{
  "n_head": 2,
  "vocab_size": 1616,
  "activation": "quick_gelu",
  "norm_place": "pre",
  "positions": "learned+rope",
  "rope_base": 10000.0,
  "bias": "none",
  "init_std_qkv": 0.0274,
  "init_std_down": 0.0,
  "beta2": 0.95,
  "warmup_steps": 252,
  "batch_tokens": 65536,
  "train_tokens": 374600000,
  "dataset": "wikipedia_en"
}
Each number is 128 + 32 x the weight over its row's rms, rounded and kept within 0 to 255. Layers, rows and columns count from 0. Numbers have three digits each. The size before them is the row's rms in percent of the matrix's.

# layer 3 MLP up, 1280x256, rms 0.0102, rows 608-620, columns 0-255
092:117150154125141121131105164123194110107169138103161189095139127120112137150115132116154108108137136115160209142114187134129102140151165140150113124044087100091068204118128151143072091133152090130205114157076114202170175157175136119149117150152158110109121140082106115057122086195119115119110141107107141179160118102129106095115106081142148095085105126133118099163136138138093087118072136146153130164129151141098157128135202144093111126104130121074167068096112142105095088109165126056139113077136118217130120117178130080181136164124136127111117157200106094179148163144166187169059146140135125125137110103132124121081108146098118077113120115085148141118019096136137115066128140144091142168089144128070101104111095105142077146072087112106093132130084073085141174138107129
102:159144112080107112151071155187135145175129134048058117099094143149131102071138120170095137141151178093176154133134105141101096108143159152078133125188152099132160137140095076132105115132116066136122117101079108086134162128164140140081148173139114123129114113121128173171152117128141152200106151135082096130183054165068100166143132122106146088129069150176136098142132109072153048149126080147155142156207106124132129138092152102077095100140128130104143152131149154219171156136103141145104169149077115135118150117180148116123151152128094065166128121167111148093126110137069203113093129114111137098085120160069077130175075152161094073135137093161140057103128103223118111102131133118176067153095117149128129137117126140123110141158066162199146099151131089139179133110115111
109:159104093071133152117166096089058094114141157144104095128095165126158105150103158182194131172180166175188094129123116147044114103102133171100118110148146115145122167082192145155086077133130173120055128182069152115128100128154140100118173159137172147108168129107157179108096093157106105171068102092162078157083101125066118129134118108111166136104165138161196177120179192129085108157145143157154141135188117038150090150100170187138122178104153131124133131128109156228116149126132150078112111142118126162108129140096117173137093168127129156118167123133081154100148135124128152165111032156142110129186142158130140154119151141167091115156124157161097089098116103123120131180128120124166158086108101145130130144217204123122151144147156115144137143140158106093122152160101112
103:161141138128172095120096118105098069107153150134080162094133119119138123145141161144144120145168166119168047159092126122109118118082092155095120108167171139132132117169150081144135076123121157148114169146212112132104118131091056142058175142084119094138117098120155106142135143120154079168167114095146064122122122038102119149162061140202136091133109143112137113164065189175148190088147141150177099134139149127153133136106183148117180109182135089184135072132102089146101069161132171047113041119124098088150107111178134115074170104060191146060142111150086119143087122101165137116158108150091132098206127153150148137160142117147177115128155165136167096109144089115117128111161132135145128145104081135163151149198103151077184105127144137100137176128129126124171131149149126
116:061088218146132098136123119093105103117155130162178094114086106098108053136113134107121135161098140084047069148142114096126097105103117128081120095135105154177175124144146129160117060134075132120154139126074154110133135133118183167089129105167085128208146150195183182161114166107139120101140080118161109081090159111137137144111076157230093104197181154139131107148139198140138173115089104171126104150122119110138139089127180136066140143120139112131127110117152092117167103118091164138103101193130167143149116092092115104133122122126131174135153111079154145128171112110086053081127113146107120104095166145116123135190118139141101107168138154144124107110158141168130125096103126093059073149051151112147131176167056133149163163162089130116075164105125093072151107146168137
118:064144142105138125145107095182121145112114143081081111109118113110148127157181109138117146118115074119184137134106208149086104113121189176106143160106135119117094137080108108122097100131139120156059080171143057123130140082168123124105135153118149110104092132151088160132142153129100138144165105141159046135146167115059145134061142135125144101096080105090150135127126077099173136120118152148233166139195091169145120134117111029140076106135153155165122183145119131116173178148168124114160099103143086131138120135232202151182129123103143091101144131177151115086103122174097139164142105123057144152146132163143180068151140115107175157176125084163123083133130136152169112083090122081130149168101108109123120147071101069105137148150128133142120137126125036134131131087180122
095:114078179114128138137092137096142029122137117090160193113085105091132174099117143172146128133133164130176128130127213133077104135167093081139097131097156090153120160152077125120167101136083112136114097169124203104162128136102129137159179125074148109124091145123223102135191027135104085131161161105137153122111141163099083097094053128108129087136063146062203091086108060136147160164144103187126082110126156154105083112140133141149126088190153145177167163134111157128170145144140121111133139106095141120112112187083134168189073082102140110117096103124165155092117119117144106123104139111125138107146157152119173081123120160127146106073147177160168147082119132116126150127134102154145088109058122109079126112085118136069152106098145069161146155133150114146136143183137093
089:132102095137126143119142132090124181100136140143118140170146151136118099167133164091120128126122195114069112124101124202092132151113122176082115137120099088164134157147169126141150145142104121116181131122096110144116087119166154121160139102124188124146116104115161194110117069100159144178083097089126151124193144134122106162127103147038110147120205103173112119080128179139120115120131127123175174128089114129127172117080138139096143152096144094164139140127164174202121152128109108122184125185133151139101150125148178090129150153132126142093231084120119141059115096144071126127084149151098057103133170110140079172059161138132049057186067180179129193087201153181098124121132109051145128167145110152136126097146171149143082101178100115077115113133098142119151101142101110
106:172056074116133100097074118077088134150103153153079120135115100123115130119167161135102140146201157177161062154101108138127123174118137160111103120204155112124142134098188147101150085128143085167125134126136082162114091111131142093150141130191106110135089145151136116114085081109124124124097097150076062103150178141108096140185146100163153138138119135060121182107077124155069157150182120081186156164114083093138156106105136096110086090157125117207134148120134082162137107157113083088105168210075145128110139147158170148108114109114146177085124122128117124097102110149111196187136182069140150148084098071145062136162221101143143143145144070147179137124146185107137125121131123116183116091116093134145148141156155167128147123134170101126141118163073076136132139179195151
102:143119100169115138131119210122079111089128157108118128158175124114105121123128138124141114223119157158181133140139151198050121067133132146155160084107089124153096124116129154103119158124101154127111105126141129141107136094102214129114072069172103121108125128080126143128116077125161135154100145101096100149110130212162117138151164113055159145102094138171155126104193147066153135107152219171116172126101174082130078093131081156152107124108190152128157162063109150178131105095093108120091191103138116156075144164103086168097066173126164148137115141117120148083152130160087159156101194121157099116140095135124100125119159106099116156086125145165129185124163122125146151109139121165157075163176149135125175134092222142096134133092151135137172097176114133168072131098064101
116:120155108135115137102111081093100153157182156128170149191143149120109161118124075119147146143173079070066133135136088106141136104092130155177115167112105107128159138126179144162153202118091060092129109113151060116124111174172179164126158161119091139141144106166076126108115227135135109170165151161188167106120099131098149143173109129147092138086079153101114101141062091122099122111164147122172158120077130129156137137157145107092129124137062075145143069113164122151131134107091082151111109155141082176140149168160110089105101140111105084184160131121144156158184102171120132140140106183108066122131160105163152113170087236141087131204166146163125152096163148108103120116135136109122101117143156070229099166092145097164151166185137120123126107114087174146134121079128143
095:109182122135112144098158136120153127125168160119121079173168173088109156073129146161107119135150170081181170152144138104112112116111170114204137128171171097116135108188127166163128106123097078113162115172082074143199121147199150159094169161115170144095169113134089148042158169118142136051153162139156157093140129185099155165123100113110075101168177130126169110198144162071175110119058135118148156117071142114126136137151144098103147100078132104140163194144097107127154135100116069149098142075153124141171106130113085162124113144133116088146143164201102152131130153159129129065075090139114144148055082195129103106181046147136155071159184120111102147133094141138182125078166121183176105127150148121121118122139106116138118131095168139138149117096108115155114082099136155
106:174128144134162123132166079114134116169147104127138124168175140173130199106100140153144146141142169114117144131162093096154151125083120115098117108167120175122139093139144094099139161119127138113151196157111120109123127154120172144127140136062139104082181116171105132102142204135191123066104163104177138086071046133122121167172092122137097154145149124127132115112127126133094064150137083084126148134122131057093143185169164132147123093095128119101173142083096077177166162129082165151079098154051165132107142068098109161105084135151118168162171182077107158154176147101120133133178079157131083106169114169126138150091122199180120166115083125109113153066221171131156086148075113130133100095163117111131128110126163088164156154189089124222129135107147115080146121093096135
# layer 3 MLP down (transposed), 1280x256, rms 0.0111, rows 608-620, columns 0-255
091:177148139177161184094191152081082162181145173112134125165130088052119112155116125107124099120205096098130116141143121108099166118144106128135098141146074102098168115078134131208124158130138122149109134074081132139096202178124144079139111074099175134157102132105068125048133157103127089105188140140109196115091153182108122157089129126133111140068180144124155142096127148104098106141145099074090088072159140124059158138084106186123126111126109113128091115114132123162090163179078146125137155095124140132130207137070117062122117088101079134096181128085118145128135109161139089187130121115111104141057101166114167105118120080117140161164113100137128061205137122158101129096134155143121098162133120128150126166074120133124132090118208070117125131170166095130166140172140150
104:158149179138114136177088101056214094112123128119136121104115051181159153146077129183111139150132154132171130145139127115207114081143141138075191117124135155177161125104152157118152190124117141092147094117133113136160144171110163155091097089196168136082082185116158123160168151147135074098159107167170140116124093112034108138137152115148162095074142148165105132116137092133055116116152091106113151125045109092122108113096162131168154145106102099139102114135126106151166119205101132114103120120183196128134179147148106139140125107158106094137087112088096151133113059151122101136075128112132136160115068144129118132132094108079187136119150179147122094130075086139081130117125172095077149153159171098088145097141105102189064179091097123168161115130117132108170071144122187
106:184109178072053185173102151155160101116101118152176102117121118166108121100130091089202128143148114175133126152119110154148106113116111166140141100182081104101137131133101150176181135144125152104143135123160148149111114088035070087094067156092156141199100151129089214193104125125106105161133136136149113107141120121065093099119147135085076126090163106120122105158174134163070112159112094138148114137128160147124125048131121106188161101105129156127092059089159077073093161105168115119112160118137162127160155100151155101115190142100198178115081174158146139078135123121165110100104144122124161131124180202164152091073133061126098123143089128126127148172137115094099147171106115155103166152184080103127130090062125144118085122136099158155128167138101137137133122127199103
100:144154142060109179144074119137112100107070116139135140108148149159173147161155099170098145148155092130070078142144173081159104122073138156167144077083118174124127177162171145136120146153116064154071118154075124132150120177117197057156098132090113172160122110051116096127140090148061166151068117076114128110129139156176131185156115171155123140099097103137093080171108121173117127150171108120081043103136178149152116141159137098098137113093182115118073128092149118149113101053139086088132127188144123170109106070132185111102143126130137145144083179131148137132144134148073094120131081199141168149114168127179102130135207140135124164120115092142173165140199111119141106106126117161153144118088136140164163147096086142160135090152093141142114146077123099054131135125182151
111:183077158096094129077131087147103135115105134186099202122095144148130168097107074111098139116122115087093088091147099163135175223095108129099185101072115144121127179230133110080128155115105152095132124148081134142164102150121153168120099191103102197177156116126123096090138125135188166156119108137192159136131098072138160133117127109180155155143183099157106105085131084135133096126141162094096142184134140183147123165059116120139173122125119091070082181109188123112159187105113168097083110143125157121142093132087126157109208118123185117131040148134123123106160130168067122144132112166165120169170084149140100156138110147126090101107089120113118111139090135117142113145154120118119127108087160060153158143098169130198143116131111137142117090076145146136116137057146166
106:141170143194158163108095096150094095130143119077092190094186057164074147151113095150152153143148175143135122168162094110088120094124152110102148107109187089094097137106141139116155112109081136185092120118162154143114202149071165138123180123144131091103146106100083139120150102113090173105181113137173110104085143150117125108141133136158157133125118189128151106102092128084066089119157103075144110098068134117068103117087168096134181139154151171131093095119139126095154062173141079133165071152143123175101130182104111147135120113132114109080097128080102053093099127173171150114128088139159105088094092084161162161160177068119140152127195164162119066105148118142102142130180196139162106141115117089134172125128144108138111147102091093190161136116084129131170198202124103
098:149189117130170158165080165091078094061155091145127109102149168133119187096179175081133157096171086103150150146156123134105108157156131155082074140146095112126130106107060149115115113105145142162149130160115129073117127100183158127096171142099134095165124133131187147119201086117109164102111166109140091108075164150106140150105138146124140087111101143112160106111127164108059105120112099101111099155119166113110088160104188070100146167158145116154133135115179091133101170091111113048127110117104133138148150055118108141088135084056089087136157136094170193179062095149162144125157138151167165118172114128163140126097209081192183131130101103129165149174172135148104112164087151155084209151063129169158149078151153110112180112143107086137102122148178103108121095103158123
095:139140123119098094136119132108143155118121147181118118118083119109090107094095112163112132098098191206188086081138090146092145180173164080132142142130104078130150167124104127068161129153123198088128132104106129180161117138128088082146043115133150141125100077161110105193104188117130138172178097136103127115123105078103129105170114128101089108175171103125163043145131113225163081133109119129094140088086089157090053118159123148055172075115126142109071128133157147120146163139111128154121165127158123109227125093153133146144163178180128187146109127142120102094125141125124083129120125129071129095116171163137161111109072153162093084114111107107137064157165155105104150126129170156121132153106160098152139130058175185169143138143165131104075146129100165152134065084138115
100:184140145132125120134077147144114161126149122149236114137092113094088101195143102133139110141086137127072120120093100151112130104156147113173165139130125198091071169149164114148140034148198146123071175116124097179107138083090143092086139118129092052139095128167152156188138130124108142151140063077127095102173101147086203118161135119135166110180161084126133126150139063190133113142129090114139099142101100099103122104181183107138151113119200133129173090157192190084113159098127132112089168122103111151073117083172123109116140143124115119161068116165161092086100082108061142120149156166178141098105156133122124121150117127160120166138156144146142106147123128142131092107136168148113177142082102127100110160098138125143086141079057082105110110139092101125102088127218119
098:109118094157138093136126129153131121128129068070142087108143126195090068146153145151168152136117146153175190161110162160111126149161147081179080146146108084134166148115137149146136133122108124166152128170124096144158091068098103113134101088179100109175111150158152137145158121109170053148100064172117117105102121131057056153057071093084093133131133143125173137113178185184158073158070097116182109127163134114132065165122130139147097130126075093127139135153117123122104123212214135125077116120167109160161153087139101093174118121114124098129153131121126125137109100108109151174117175098149170090055163142129173156070093086165151106150199101125148181097126129096102114086113161190111146154123153132103105127147148130102127116128120120115143079170100174143041061120098097
109:100081153209118127120133112138145097175140148216103189069107129084182118112127057124136155166109165102105089088150129083124168106127191124101151146115155141144151097120145147128143137102116124099128133115089152133164129086122160123168153117107137129110111083135098067137123122071122096158093178072164135128151073109126082126066119149145153162150145148113111108192126111155095138128112141159124135150058117121104130132150079142086137089113134064090112147099091149130175069031133204136109120107112113136106175150119136182074150138137138129112096109195155123129180144143174134118114105091128111155141155148155135122102096179098146175126178141170103140113098179116027242133202164145111122117237130101110152153144160099129122121125136135140112149138177157152127086116082128
096:160095101114109157121161128124149085163124097167081152077133098159090165082148152144108122155140100040110096111137127113158206149146171097104102138117090102120158122151093101172119123091112075079171145080165129079169161083156157136149205086084129055154114153119152105108119093131106092138133095151175147191110135222116088145092135105150134137133145182134132119111107102111122167147148043179108103103140137108128099180130170157162115167153139103154138088089118137123074143128124114119076153142118124134121135179162125125100120118097084116181087088136169116124207120088203136159131115149125109145140107130144170164057122135105115119105094089142105078108111052102089129131155114133114155181152137094131143150192159106124087077124163142119173189086147162139185038091114176
113:110056160136128122186109129126172133168108141133118151162153141137106157104130115166096151140092117104081111151143194189195143083117100136103204124129159110172153092166119150123163129088090121088166067069129067126151084109133066121166133089119115126149100130156141190141092133141092147147053177099127155111116099084104098115098164115115141108134187126121115168138144137132097148113099175181118171140183105162138128087170120144179159143052116077125124140102178098101125133096124168096113148105170119106055100130145133140142120106114091143165138193187128185149092143135157137139147195171115120096129213100123066128109123173114117065105081120109098143139086101107081153100114035137094120053204111156134160103156137112198130145112128172139101172142127098180137139127119126